Part of a small language model's weights.
Architecture: rotary positions, no biases in attention or MLP.
Training: a variant of Muon for these matrices, 229M tokens.
Each number is 128 + 32 x the weight over its row's rms, rounded and kept within 0 to 255. Layers, rows and columns count from 0. The size above them is the row's rms in percent of the matrix's.

# layer 2 MLP down, 256x704, rms 0.0882, rows 0-77, columns 352-439
size [103 100  96 100  98  97  96 103  97  99 100 106  98  98 101  98  96  93 100  92 103 100  96 101 102  94  92 104  96  99 106 100 100  96 101 104 102  96 105  98 104 101 125 108 103  94 106  95  93  95 101  97  94 100 101  98 101  98  96  97 105 100  97 104  96 101 101 103 109 107  94 106  97  99  94 102  98 100]
[[ 38 135 136  80  81 102 163 145 133 160 154 145 147 130  89 115  91 145 152 151  99  65 145  65  82 127 179 163 143 132 114 122 102  87 181 178 136 148 116 126 139 169  83 158 130  80 172 104 106 162 152 130 179 109 145 119 127 136 156 135 117  78 105  84  45 176 108  91 102 106 203 162 131 111 143 140 132  65 135  79 158 201 174 113 131 110 144  95]
 [131 119 119 164  83 157 142 137 155 141  76 149 120 143 107 123  96  87  84 130 197 166 106 126 134  57 152 135 133 179 137 111 151  70  85 183 104 187  27 130 115 144 196 128  99 128 159  82 134 141  83 146 103  98 143 159 104 115 139 157 103  97 123 142 137 176  70 116  98 173  25 141 114 129 111 116 162 192 116 156  90 162 136 211  99 116 140 151]
 [104 157 106 146 174 141 140 126  76 151 151 156 119 136 118 126 125 126 139 146 140 113 166 141 168 106 148  90 133 154 115 108 150 126 171 120 131 211  63  96 137 182 170 130 187  88 146 180 139  78 106 149 127 101 162  88 152 156 129 158 164 183  93 104 132  85 138 122  52 121 159 161 139 150  62  40 120 166 171 119 114 127  65  93  85 153 121 125]
 [124 124 114 105 166  99 136  81 131  96  84 116 153 135 149  91  83  77 170 102 106  92 149  87 165 115 117  87 173  96  83 104 103 118 159 145 129 118  71 180  85 187 194  84  67 166 113 150 117 103 118 112 168 188 101 134 124 122 139 109 100 122 153  88 157 133   8 117 124 147 104  99  60 124 122  98 141 203 147 133 141  99 161 117  78 134  81  63]
 [215 150 129 121 135 100 141 183  82  94 136 112 111  97 177  86 127 139 144 136 213 116 113 136 125 142 160 139 115  68 147 135 122 161 146 158  96 202 118 100 162 118 118 127 108 174 113  69  94 215  84 132 141 118 112 150  97 136 158 146 133 146 127 122 122 139  79 159 163 115 149 100 142 138 147  84  94 113 131 122  56 150 136 161 165 104 175 214]
 [163  91 156 120  77 116 136  58 114 134 179 126 138 157 136 205 140  74  78 132 143 154 159 159 196  84 109 153 111 128 112 116 119 116 101 104 132 118  72 154 163 158 132 145 108 165 175 116 153  90 135 146 153 131 144 161  95 108 165 107 160 113  99  63 151 169 180 159  93 124  95 146  93 119 192  77 138  94 108 152 133  83 159 142 127 145 188 188]
 [141 127 109 119 144 132  68  90 109 118 168 102 160 135 156 128  88 141 124 159 182 150 105 153 163 139 153  71 157  84 120 139 179 156 180 106 109 105  79 119 176  85  92 100  79 149 126 133 143  71  97  96 133 148 173 130 134 149 156 158 149  85 117 191 142 101 129 147  76  92  73  98 112 102 106 163 103 135  97 154 163 125 127 138  78 141 130 152]
 [128 144 100 147 118 123 152  40 145 166 128  60 140 112 106 125 205 119  99 107 169 151 155 118  83 110 134 124 104  99 117 136 110 160 121 121 206 152  90 103 107 174 135 126 107 122  96 183 121  90 127 113 147 105  96 109  94  98 112 129 138 154 106 104 168 130 157 138 144 134  63 145 133 132  45 142 118 115  68 170 103 169 117 158 153 130 101 110]
 [ 96  60 135 132 136 127 134 132 178 111 114 132 108 122 179 137  75 157 132 123 108 154 131 130 178 130 147 115  82  82 110  83 120 136 132  71 131  92 164 135 133 159 144 154 170 120 196 120 169 174 129 120 115 131 143 126 137 106  95 124 108 134 184  93 162  94 173 108 200 113 118  79 112 107 104 172  52 127 119 150 151 195 111 172 115 121  76  69]
 [205 118 156  95 120 137 126 170 166 142 125 159 121 134 140 163  85 115  16 136 127 138  79 126 145  81 153 134 107 118 143 106 115 146 110 193 141 130  91 146 171  13  70 172 116 135 123 140 145 145 147 137 159  73 102  93 129 177 139 132  83 103 136 157 120  97 137 104 127 177  83 110  90 112 103 171 133 111  96 144 109 137 144 227 127 135 130 120]
 [154 167 151 130 117 131 110  99  70 114 117 133  83 146  97 129 116 104 123 137  78 156 132 160 145 127 121 119 177 103 141  89 110 114 121 186 116 120 115 134  94 146  91 105  91 157 169  76 126 127 105 100 130  81 127  96 197 146 130 134 158 110 109 140 185 121 116 152 123  81 130 142  83 149 210 170 148 166 115 148 144  88  79 143 171  87 165  46]
 [134 160 173 100 142 116 108 124 146  99 151 201 139 155 124 170 152 137 128 108 128 126  95 128  96 169 100 143 137 153 142 170 127 162 154 160  83  78 144 165 137 206 145 156 151  61 136 117 137 138  44  98 148 179 144 137 110 128 145 118 105 180 145 131  88  57  96  94 145 134 138 141 133 127 193  29 167  55 163 163  79 146 137 108 143 100 141 115]
 [145 110 140  57 130  65 121 135 123  99 145 114 120  85 166 170 126 177  88 101 178 155 148  95 110  88 166 134 109 144 118 140 101 105  99  75  99 155  67 113  87 119 117 138 126 122 146 145 148 149 164 106 186 127 137 191  93 142  68 115  80  66 140 122 141 121 155 120  88 124 161  89  62 143 136 139 217 128 117 140 132 121 106 178 105 125 122 120]
 [130 120 137 140 106  72  95 160 138 145 168 116 130 151 157  84  43 159  69 132 186  90 140 105 122 132 135 134 152  82 123 139  90 103 135  88 108  72 176 154 114 145 155 147 197 213 124  82 100 146  97 163 184 154 173 129 142  86 134 120 100 124 144  94 173 156 153 177 114  98 140 101 157 109  97 185 140 118 129 130 136 122 145 149 178 106 149 130]
 [172 103 177 122 119 126 114 104  61 126 121 119 105 111 144 117 130 159  87  93 142  99 164 126  86 115 162 128 172  26 138 149 119 119 108 119 138 100  75 138 124 153 103 134  92 113 137  85 106 220  75 178 106  89 112  98  31  99 107 131 111 172 111 123 174 110 101 197  85 111 126 152  87 151  78 168 133 124 138  76  89 149 147  79  91 135 166 102]
 [123 124 142 150 175 161 166 124 144 147 116 116 105 112 171 190 233 125 158 110 100 165 125  92 140 117 140 151 193 151 127 194 166 125 117 115  71 144 154 147  94 113 166 106 136 131  82 114 110 107 129 124 164 126 149 147 113 135 110 168 156  71 150 142 197 200 128 139 159 148  79 158 149 151 104 137 132 126 147 150 174  96 128 165  89 113  76  65]
 [168 124 127 101 130 155 117 124  79 104 130 145  90 143 189 208 182 146  78 139  87 174 129 139 119  74 116 113  80 161 155 124 116 123 114 116 209 134 108 117  84 107  95  98 108 140 183 152 135 173 161 125 134 153 108 152 180 131 140 144 128 131 157 123 133  80 142  85 133  91 126  95  93 139 104 151  59 133  90  79 125 129 164   0  91 147 108 145]
 [140  38 136 136 127 145 122 164 152 160 138 167  99  99 162 119 153 115 105 134 153 172 113 157 133  92 119 106 114 139  97 192 130 102  78 107  91 164  70 112  95  95  96 131 154 132  59 127 150 102 159  94 104 139 158 135 167  82  85 122 116 164 118 106 148 148 128 178  84 107  73 114 100 131 132 123 159 140 106  81  91 142 107  98 104 164 161 119]
 [115 101 163 125 130 126 106 168 184 163 103 141 111 115 125 118  99 154 131 150 110 130 159 155 116 110 120 130 110 110  96  97 131 108 158 100 111 138 123 133 119 116  66 123 147 103  67 125 148 104 113 121  73  94 122  81  91 131 126  52 121 137  94 131 126 136 125 177 135 128 110 171 128 112 126 141 195  66 154  99 130 176 129 105  41  95 125  58]
 [150 122 138 148 125 161  97 131 148 122  91 105 139 116 135 109 148 130 203 138  87  85  93 128  98  90  53 142 175 157 127 139 122  87 168 123  95 154 162 162 161 211 137 116 104 158 117 125 159 134 165 146 214 139 149 130 167 157 101 120  98  92 127 160 133 115 119 165 172  83  59  75 152 141 159  56 114 115 132 126 165 137  85  67 118 114 178  94]
 [179 102 128 129 113 107 101 150 154 118 109 139  88 180 103 131 230 149 148 145 157 115 160 143  84  95 128 168  99 101 172 126 124 143 107  62 136 132 110 180 122 209 157 161 141  91 203 168  73  94 154  59 123 143 149 172 125  85 145 137 132  89  60 130 128 128 159 186 131 177 119 163  96 125 140 110 100  98 132  99  37 123 115  78 134  87 162  86]
 [111 115 126 119 169 180 126  59  47 114 151 155  81 136 115 120 132 134 176 130  96 123 108 170 116  81 155 108 152 163 137 152  76 122 156 172 130 142 107  98 128 192 126  62 161 149 140 134 145  78  98 104 111 189 120 188 118 140 135 101 133 105 125 195 171 151  95 124  90 113 135 169 157 127 139 128  46 153 124 162 115  97 150 181  84 136 155  83]
 [124 103 140 128 157 119 140 100  82 162  90 125 134 138  44  94 125 149 167 149 110  98  80 107 130 102 166 103 145  81 100 134 175 136  93 113  75 245 100 103 184 176 255 147 109 165  88 134 164 150 131 169 137 137 125 179 118 169 154  94 133  90 118 176 138 147 149  70 149  65  84 116 161 119 109 157 149 142 175  73 144 157 221 126 108 145 152 111]
 [168 105  89 102 153 178 113  92 167 120 173 178 111  94 120 179 138 147 113  97 103 161  94 179 159 121  53 143  93 168 138 133 200 100 203 125 180  99 170 187 147 108 108 102 135 138  92  99 117  86  96 141 104  94 127 148 166 135  84 139 115 117 108  69 112  87 202 151 112 186  93 107 132 142 176 141 150  92 136 105 126 148 106 143 127 116  99 172]
 [110  72 150 132 158 130 133 149 198 178  90 130 149  99 130 159 129 139 210 132 127 131 108 148  61 124 114 145  97 107  96 112 124 148  84 140 110 132 140 148 116 104 118 155 202 113 153 108 151 100  55 134 155 118 114 110 148 100  99 128 109  91 175 107  81  94  83  94 137  99  91 119 119 144 133 129 113 124 100 149 109 169 111  77 132 126 151  76]
 [144  88 106 124  96 173 150 142 134 177 194  74 105 124 110 145 130  64 141 108 102 150 104  79 100 116 135 127  96 121  80 120 169 129  98 128 134 134  94 120  97  64 175  76 209  80 130  88 134 147 112 125  91 106 154  43 119 161 115 132 142  63 120  89 107 178  92 177 134 112  98 169 126 153  73 124 178 135 134 143  89 173 147 133 187 112 158 160]
 [179 161 109 108 141 158 119 215 112 159 102 122 114 111 175 139  78 130 118 131  76 126  68 152 104 199 136 108 179 130 144 132 193 105 117 170 132 164 157 112  56 180 176 125  97 123 119 130  83 128 175 135  62 124 135 144 181 139 145 149 118 103 136 106 143  93 140 151 150  99 139 186 115 146  59 109 124 156 121 105  74 146  78 120 104 112 102 108]
 [133 147 106 152 155 148 139  86 110 145 113 190  95 100 131 135 137  98 110 103 126 118 201 168 131 159  82 122  99 133  95 120  88 120  93 154  83  96 153 112  99 114 117 103 143  85 126 120 134 148 147 150 199 157  52 173 162 166 118 117 100  96 111 161 173 131 138 112 124  71 156  97 158 135 134 120 103 150 122 106 163 147 144  51 214  74 180 201]
 [ 99 157 157 118  97 164 120  91 125 125 120 132 123 144  93  89 152 106 167 116 142 140 123 116 128 161 125  95 161 138  90 140 133 170 123 122 151  77 126 149 169 108 233 116 120 133 159  77 149  59  75 141 177  69 118 159 112 151 108 111 121 179 144 136 154 151 180 118 129 105  94  90  84 118 120 210 166 124 138 117 143 121  66 127 145 154 117 216]
 [166 137 158 131 136 103 136 100  92 152 183 147 107 109 131 113 129 123 113 135  69 146 169  77 112  98 141 139 124 146 133 113 182 104  66 116 156 166 123 126  92 229 165 135 139 135 144 124 143 151 118 125  93  80  95  57  86 141 139 136 157 121 104 146 148 128 118 143 144 102 121 138 130 141 103 182 202 110 109 127 103 186  95 158  60 146  82 129]
 [142 146 153 151 117 149 140  38 178 152 174 102  92 126 111 164 112 117 122 131 128  98 166 114  99 111 124 121 126 150 112 113 140 122 103 126 124 152 142  94 148  97 108 127 171  82 146  87 133 162  92  78 110 101 167 208  99 128  86 146 120 171 131  94 133  94 146 143 130 116  28 102 163 147 133 143  67  97 116 159 115  94 110 108 195 127 148  82]
 [117  78 149 105 148 107  96 136  59 162  92  74 104 103 157  88  90 156 205 130 147 125 131 100 106 136 130 160 150 190 129 173 113 151 110 122  99 149 179 129 117  89 100 123 105  77 116 160 151  77 171 151 104 133  89 110 144  94  72 160 156 113 127 151 111 112 121 153 134 133 150 148 104 163  62 202 129 145  87 101 193 118 140  83 177 121 127 126]
 [179  75 144 138 100 123 142 171 158 127 111 164 154 147 109 121  84  93 118 143 133 127 139 163 112 135 142 129 117 148  73  96 150 108  47 157 146 114 148 124  54 154  83 125 158 128 166 134 123 149 201 155 118  97 121 202 120 117 130 117 194 125 157 149  99 118 119 104 184  86 131 129 109 121 129 137 156 180 120  97 111  91 103 138 148 163 129 161]
 [184 111  96 132 112 117 112 168  62 136 153  84 140 114 113 137  56 164 147 116 136 138 130 152  98 109 127  86  67 148  76 152 143 144 137 115 123 113 130 105 186 124 136 164 150 152 128 128 149 172 106 195 125 154 115  91 124 134 133 116 144  90  64 174 145  92 155 114 160 129  86 155 135  87 140 133 104 119 131 148 145  81 100 139 132 132 104 166]
 [136 144 103 108  97 152 149 107 180 103 146 132  88 171 155 112 112 104 194 132  99 142  94 130 141 174 102 133 179 193 156  95 193  85 133 216 133 161 157 111 143 102  91 117 108 129  79 123 109  98 186 146  69 124 121 139 139 132 135 132 178 156 148 164 131  73 178 113 128 150 143 124 112 138 159 110  76 134 148 110 132 141  57  89 104 133 172 117]
 [113 135 142 170 101 121 108  61 138 130 152 109 155 120 137  65 112 180  96 169 125 131  41 145 156 117 123 136 138 132 128  98 150 160 112 133 161 136 126 148 169 129 180 129 161 127 108 148 128  64 143 109 154  87 165  94  70 154 138 181 158 140 107 116 104 200 122  88 126 115 120  67 153 107 142 147 152 154 119 102 225 157 147 128 115 126  97  73]
 [117 132 132 129 141 149 120  92 139 125 129 152 119 112 148 134 183 121 111 116  66 205 127 100 112 118 128  98 215  60 104 131 166 142  96 102 202 123 102 159 133 114 126 117 138 150 154 114  94  65 222 109 176  80 119  68 135 126 170 104 135 115  90 110 145 120 191 100  81 120 155 125 136 134 150  76 122 166 150 116 129 144 169 123 151 156 153  97]
 [121 127  83 126 124 162 158  93 137 153  73 192 129 131 104 142 131 105  59 115 132 115 110 113 108  93  79  92 148  81 120 104 176 161 180 123 133 119  98 110  47 126 147 119  30 110  73 119 138 111  70 111  70 201 125 168 166 153 138 142 172 137 135 140 129 167 115 162 149 144 182 141 116 115  96 131 137 160 131  93 163 129 166  75 151 121  57 109]
 [124 126 110 130  42  81 124  85 121  98  94 132 132  96 120 147 163  62 106 119 106 120 142 184  97  79  73 112 153 135  99 135  79  66 122 177 141 236 105  90 114  70 167 120 137 149 118 125 136 208 118 121  37 107 141  71  97 107 115 158 163 113 112 102  98 142 128  91 109 119  68 131 126 147 110  63 144 126 124 160 151  93  82 186 122 118 163  59]
 [153 113 109 119 136 157 142 144 152  83 136  87 148 146 102  91 177 131 143 115 122 156 176 121 141 160  87 123 150 206 149 119  78 119  87  78  66 139  76 162  92 136 119 129  81 153 116 142 158 121 145 124 111  88 165 110  98  76 116 101 139 143 111 165 135 129 123 128 116 105 114 148 109 128 153 176  87 142  99 141 125 138 132  94 127 151 175  33]
 [141 114 125 126 136  91 146  88 130 125 138  92  77 118 156 157 141  85  48 146 130 172 124 128 140  79 100 104  74 102 104 139 164 163 216 146 143 140  46 123 176 119 184 124 136 147 164 135 107  96 133  44 135  99 148 105 192 126 103 114 124  62 108 132 115  99 107 105 111  98 125  67 112 108  51 131 148 153 170 170 125  94 137 129 185 135 109  87]
 [128 118  99 181 149  89 132  82 177 171 115 171 128 168 141 149 147  92 113 119 139 105 186 161 138 108 120 105 153 107 138 138 127  79  90 126 122 122 138 132  88 166 108 138 141 133  90 106 152  94 100  91 200 157 107 158 143 136 103 134 107 178 120 133 123  95 145 116  79 143 137 112  85  90 152 189 117 104  54 105 168 147 121 118 213  81 104  77]
 [138 173  83 137 136 116 126  78  77  91 155 159 161 144 135 120 117 116 170 117  94 165 165  67 165 184  97 123 165  82 113  46 142 104  97 129  73 163 113 103 154 159 108 196 115 115 130 117 140 186  98 128 104 116 149 134  86 137 150 158 176 126 176 113 161 112 128  72 134 164 160  88 146 139 142 164 202 172 126 106 101 104  95 103 126 134 130 186]
 [100 148 157 140 164  96 136 106 154 108 128 103 139 102 148 126 116 166  82 109  82 121 102 141 122 176 120  90 181 165  61  93 167 128  73 121  96 184 182  94  71  98 216 161 118  97  90 136 127 124 131 103 112 129 129 126 136 106 110 127  92 197 141 145 167 184 164 144 164 146 151 140 123 132 166  26 147 153  79 116 121 125  83 197 114 102 153 123]
 [166 131 129 136 133  71 102 145  96 153 140  92 144 115 103 134 104 180 129 130 150 100 168 112 126 107 140 174 152 110 126 101 200 138 163 139  56 162  70 105 150 117 100 137 135 105 159 178 123 128 103 155 184 133  65 171  54 119 145 105 160 169 156 138 142 122 116  76 128 125 148 126 116 122  72  97  89  68 169 117 108 191 114 123 156 155  70 129]
 [157  74 128 144 127 121 192 118 143 164 148 131 100 112 193 133 127  98 134 109 147  93 131 114 144 177 139 150 132 165  94 160  97 177 111 120  65 115 130 110  70 181  69 191  63 161  89 115 102 111 125 105 107 177 171 139 105  86  98 134 189 159 138  94 114 143 162  87 156 117 131 129  48 150  85  82 170 204 109 112 164 114 121 172 139 128  74 150]
 [146 136 112 156 131 156 134 143 123 102  81 161 131 164 149  84  91 172 165 137  84  91 128 152  94  72 172 103 114  78  87 159 136 139 150 190 168 179  97 137 174 149 150 144  62  95  60 165  97 151 154 127 125 123 147  93 209  96 174 140 157 156 122 125  99 155 106  75 162 102 106  98 115 136 143  81 110 101 136 133 153  83  85 138 125  96  92 124]
 [ 85 104 140 138 190 122 118 130 130 128 138  95 128 109 168 154 127 124  51 123 149  98  98 149 130 139  83 104 121 106 167 140 129 136  75  96 112  67  75 140 133  65 167 138 161 150 162  87 126  93  96 195 139 151 112 130 107 103  89 135 167  84 180 124 137  82  69  82 155  80 153  35 173 139  60  75 118 110 128 123  69 123 140  53 142 145  69  89]
 [150 125  87 158  66  86 197 105 111  99 174 143 146 140 132 154 130  96 127 129 127 122  95 156 134  95  90  99 151 104  79 100 127 154 136 181 126 162 112 157 113 149 136  79 134 143 150 120 122 162 122 100 147 132 128 149 144 210  81 115 156 107 128 105 104  61 114 143 128 124  99  84 124 148 126 219 133  33 107 106 146 157 165 111  57 108 135 131]
 [168 143 148 101 138 108 152 110 153  92 121 198 106 125 104 179 136 140 140  74 160  90  97 141 123 152 149 124 155 165 125  48 143 110  88 115  95 111 144 102 101 114 108  90 123 190 158  67 130 187 174 127 168 100 149 153  68  98 136 109 134 162 135 140 142 130 139 142 103  66 175 149 137 116  99 220 140 133 146 139 138 133 140 171  80  82 153 119]
 [114  99 137 104  97 110 141 164 102 125 126 110 160 135  90 176 171 102 139 134  98  92 102 150  41 129  96 120  71 138 130 159 172 157 139 163  83 149  48 111  66 128 125 143 147 129  55 166 130 140  90 149 176 189 123 151  36 116 105 174 154 186 115 174 195 126 129 123 136 137 167  95 118 153 113 116 164 134  76 128 128  95 113 146 163 102 118 156]
 [100 130 172 136 148 148 127 153 142 143 158 212 154  78 189 161  82 112 198 128 110 199  91 102 173 115 159 104  86 173 122 152 107 114 180 112 131  84 111  99 129 195 130 162 120 150 115 139 147 224 143 151 173 112 126  92 115  99 139 123 116  88 122 140 146 117 114 125 109 125 146 108 164 170 129 201 109 167 116 116 107 114 219 127 191 113  71 146]
 [124 116 119 117 148 177 103 110 133  42 142 112  96 155 121 156 152  51 118 130  98 134 101 205  87 128 126 107  99 139 108 101  94 138 143 117 150  34 127 158 123  76 157 113 128 113 151 147  99 143  83 111 141 124  85 105 121 114 107 153 149 113 116 149 135  96 154 108 104 113 120  99 102 112 139  98  99 140 124 112 122  78 160   0 108 154 181  56]
 [116 128 151 193 130 117 105 111 122 172 124 124 130 158 175 123  84 133 172 144 120 136 163 184 121 154 154 122 154 114  85 115 149 147 158 110 124 113 198 100 163 200 114 109 110 170 133 133 152 123 111 152 121 105 126 152 116 143  55 157 139 122 165 159  74 147 107 162 127 152  78 145 136 163  90 117 147 174 131 178 111 170 118  40 156 117 123 174]
 [150 175 110 153 123  98 130 140 151  98 135 144  98 147 161 130 157 163 145 144 126  55  88 201 124 141 166 126 130 140 156 132 115  77 134 178 128 101  94 144 100 162 161 129 158 147 105 147 145 184 151 181 129 116 152  24 146 126 106 143 191 169 136  82 146 178 142 137  94 146 139 125 176 154 124  66  25  98 109 174  57 137 179 116 124 109 143 161]
 [155 152 150 162  85 115 171 129 101 129 131 142 135 130 113  99 152 138 173 121 171 117 102 108 135 150  42 163 125 151 140 145 116 161 168 172 115 150 176 119  82 152 167  99 127 146 142 111 141 193 127 105 137 170 147 131 106 129 166 137 140 148 108 148 189  81  95 125 137 124 165  60  89 142  63  53 110  50 137 140 167 125 194 161 147 131 172  89]
 [ 89 129 119 143 161 125 122 167 180 123 168 144 113 133  82 167 123 143 134 139  85 210 106 130 150 121 164  87  85 160 139 144  86  98  83  66 135  94 112 144  78 153 107  97 174 126 152 112 130 152  86  78 131 109 145 167 189 110 139 101 111 157 101 194 126 181 148  97 130 144 121 139  85 150 151 148 124 105 116 145 101 153 138  99 102 103 178  68]
 [107 149 136 114 166 151 145 120 113 126 142 110  96 127 145  68 127 168  51 124 127 145 118 146 135 118 123 172 153  98  79 138 168 113 118  86  87 120 130 116  96 164 205 139  67  91  78 106 149 104 189  88 181  99 125 104 121 103 107 181 128 117 112 143  91 147 107 124 121 134 148  84 107  94 153 137 115 141 118 136 146 132 151 106 104 156 116 138]
 [119 110  94 137 145 131 144 133 149 103 144 143 121 142 183 115 119 105 107  98 116 147 130  58 165 133 139 121 127 184 124 142 166 100 133  57 102  69 113 124  73  97 110 112 134 132 139 169 125 178 158 116  96  65 165 144 140 132 102 160 112 177 141 229  98 153  60 140  95 141 107 150 112 104 200 195 164 160  73 180 144 104 129 180 200 158 132 122]
 [ 80 127 119 102  88 140 130  76  95  97 131 118  87 115  61 140 145 100 141 143  95 138  65 166 140 120 147 147 139  81 129 165 134  90 138 149  51 133 102 109 158 112 137 158 120 131 156 162 137 193 164 149 113 166 126 185  98  99 175  87  97 104 139 115 153 140 108 120 183 179 116  74 125  66 139 160 139 127 126 178  95 152 169 162 170 153 188 153]
 [121 101 119  92 130 153 139  95 163 107 132 157 160 146 149 146 134  68 108 131 130 151 124 154 107 126  56 132 105  86 141 154  63  87  90 118 183 108 117 134 142 112 146 155 117 145 124 119 109 175 128 165 162 130 138 121 133 151 191 126 132 117 174 118 140  94 129  80 131  78 156  91 131 122 118  79  93 117 121  96  85  98 116 128  65 122 144 112]
 [110 180 140 112  92 119  97 126 147 122 164 141 123  97 198 134 165 110  63 116 120 118 117  91 138 139  71 143 162 217  94 131 127 139 145 137 117 140  92 135  57  70 141 136 157 177  87  99 113 162 116 103 163 102 107 127  83 110 144 125 113  24 149 183 144 155 124 148 107 109 131 133 113 127 111 107 136  73 184 116  79 168 111 107 183 117 123 110]
 [152 128 142 118 105 106 134 194 133 123 140 105 102 141  82 113 128 113  86 128  82 101 133 139  84  57 134 141 163 158  73 144  42 123 100 127 135 110 119 135 152 111 175 145 166 174 153 108 137 149 109 127  67 120 150 125  92 152 121 128 117  71  97  74 128 108 155 154 120 122 131 106 105 109 153 111  85  75  78 113 140 141  95 180 105 136  97  71]
 [112 136  98 149 100 171 125 121 165 128  86 182 108 179 139 162 136  64  69 121 135 129 165 198 133  72 129  94 145 107 162 124  77  52 173 146 213  98  61 129 110  88  93  62 113 140 103 125 114 193 131 121 136  87 146 150 151 139 152 101 110  52 101 119  90 119  52 105  95 156 140 102 106 128 154 195 113 123 140 172 157 170 200 153  98 124 115 193]
 [ 60 142 137 154 136 121 145 146  89 133 139 133  57 106 101 118 135  62 122 145 104  99 170 143 134 162 167 125  80  87 104 136 120 112 163 113 198  70 166  91 131 137 162  89 132 118 104 128 158 179 143 149 100 149 150 174 153 102  93 148 119 100 111  96  92 189 176 139 118 144 110 160 133  76 141 131 160 182 142 121  95 131 130 125 111 113 160 163]
 [138 103 168 147 126  98 142 125 106  81 153  97 169 122 116  89 144 219 117 127  93 117  94  96 128 125 129 138 104 134 127 164 129 132  98 171 193 103 113 165 135 109 148 144  68 105 155 103 155 114  83 138 171  89 120  59  91  94 106  88 114  93 108 136 132 186  50  79 106 141 112 141 142 107 133  76 138  57 156 116 152  77 103 134  54 134 131 117]
 [ 54 192 106 132 113 158 155 123 183 171 107 154 129  94 195  91 142 104  55 158  81 131 149 185 155  62 119 104 105  72  95 140 172  58 113 194 203 164 156 154 160 142 183  90 153 162 146 114 104  82 134 146 164 145 165  80  73 150 171 144  93 150 116 145  97 163 133 102 133 178 176  76 165 118 140 100 133 175 156 129 122 144 186 196 147 114 107 202]
 [116 148 150 129 127  72  75 163 113 180 129 113 131 137 152 170 135  78 161 116 117 112 134 127 175 137 152 109 100 193 175 108 121 104  66 131 141 127 127 139  79  59  73  98 148 171 111 120 129  81 112 109 118 182 125 157 118 143 152 130 162  26 134 114 143 167 177 151 151 132 113 179 144 103 160 154 154 131  78 145 139 160 120 147  76 103 109 121]
 [ 77  95 118  99 135 140 139 115 197  85 122 103  99 110 135  81 182 165 138 114 132  53 134 161 115 131 143  94 141 102 113 155  96 140  85  55 145  85 113  99  77 191  85 133 183 148  79 127 111  68 138 117 114  85 108  65 102 142 120  91  54  80 143 138 153 165 100 134 129 131 128  91 130  97 133 106  73  69 101  99 131  99 125 167 164 138 191 126]
 [172 136 118 130 115 138 103 165 163 152 122  88  83 135  34  57  70 117 176 120 143  96 147 144 113  89 114 131 174 166 115 116 134 132  86 115 154 159 150 133 114 165 139  98 136 133 121 120  94 150 150 152 114  96  89 129 160 118 160 121 107 170 165 113  93 103 161 175 121 146 158 130 120 117  95 138 109 127  92 144 186 146  94  33  92 128 215  60]
 [115 125 119 129 103  51 108  80 143 118 139  75 105 140 156 135 133 100 166 145 112 146 114 133 151 187 108 110 147 124 169 132 133  82 160  80 106 168 105 143 160 132 194 149 147 137  96 117 183 113 106 161  61 174 139 175 104 162  64 117 151  77 129 116  70 177  74 100 119 166 121 128 129 141 157 132 143 133 112 103 101 125  83 133 100 139 121 149]
 [189  93 156 151 170 164  92  76 185 124 126 141 144 119 144 164  74  95 130 105 137 127 102 198 155 130 153 115 136  93 148  81 149 142  81 152 172  94 118 150 122  90 167 138 123 139 115 202 128  69 131 143 115 172 119 134 123 112  84 140 148 123 190  97  87 173 121  92 144 152 113 141  69 148 115 121  92 138  93 167 135 108 146 107 107  71  85 126]
 [136 169 136  79 114  74 112 115  99 114 130 137 152 100 109 132 175 137 149 140 160 106  80 108 126 145 121 138 146 166 121 178 128 122 128 109 116 110 157 130  89 138 127 125 230 103 103 158 140 100 184 150 122 199  98 117 133 139 115 164 175 160 137 134  85 160 131 143 130 102 176 139  87 129  90 133 102 127  76  78 116 136 150  53 111 124 102 138]
 [187 113  92 161 111 146 109 210 128 126  97 186 139 113  72 127 195 134  80 137 117 119 118 146 122 111 131 134 161 122  88 140 137  77  88 148  77 165 110 160 135 193  55 153 144  96 161 126 178 149 133 141 166 148 157  67 109 111 137 109 155 152 139  84 166 124  55 121 131 143 188  55 150 131  84  43 137  89 121 140 170 138 137 147 137 120  96 113]
 [106 153 121 120 151  95  68 123  89 155 102 137 123  94 105 115 106  82 121 126 156 127 142 154 127 137 130 147 132 119 167 152 176 179 141 191 185 114  15  97 158 176 155 183 124 152  96 130  99 104  86 152 172 100 179 210 204 147 197  94 112 103  97 104 124 154 158 117  57 141  96 108 119 122 121 158  96 112 107  83 108 124 184 127 130 114  86 192]
 [117 134 163  93 127 100 131  60 168 110 135  74 130 104  85 115 140 142 180 146  97  89  85 115 123 131  71 126 133 143 102 177 110 114 201 106 149 154 142 122 150  32 167 154 150  72 148 146 142 192 144 104  78 150 132 138 124 155 175 144  96 178 145  95  80 160  94 115 109 175 121 143 143 138 133 163 149 140 101 131  79 126 161 102 183 144 152 116]
 [131  66 133 155  72 140 154 176 143  93 100  94 133 148 175  95 147 107 151 168 118 163 149  92 116 111 115 126 157 139  96 181 140 148 138 211 118 107 145 134 113  76 108 113 123 102 110  98  94 102 193 124 123  97 171 179 134 139 123 186 140  99  84 141 128 129 163 140 132 149 108 113  91 126 198 143 184 110  94 116  79 175 169 115 131 174 143 128]
 [108 155 148 139 143 163  77 127  84 182  88  75 138 106 128 157 107 110  58 140 134 165 155 198  32  97 152  96 123 197 110 110  82 117 109  70  97 166 126 182 137 110 116 149  55  86  92 121 153  76 170 101 110 112 156 137  93  63 147  96  91 118 120 190  92 155 151 130 103 117 123 190 156 170 131 103  59 116 107 130 173  85 147 129  75 120 115 110]]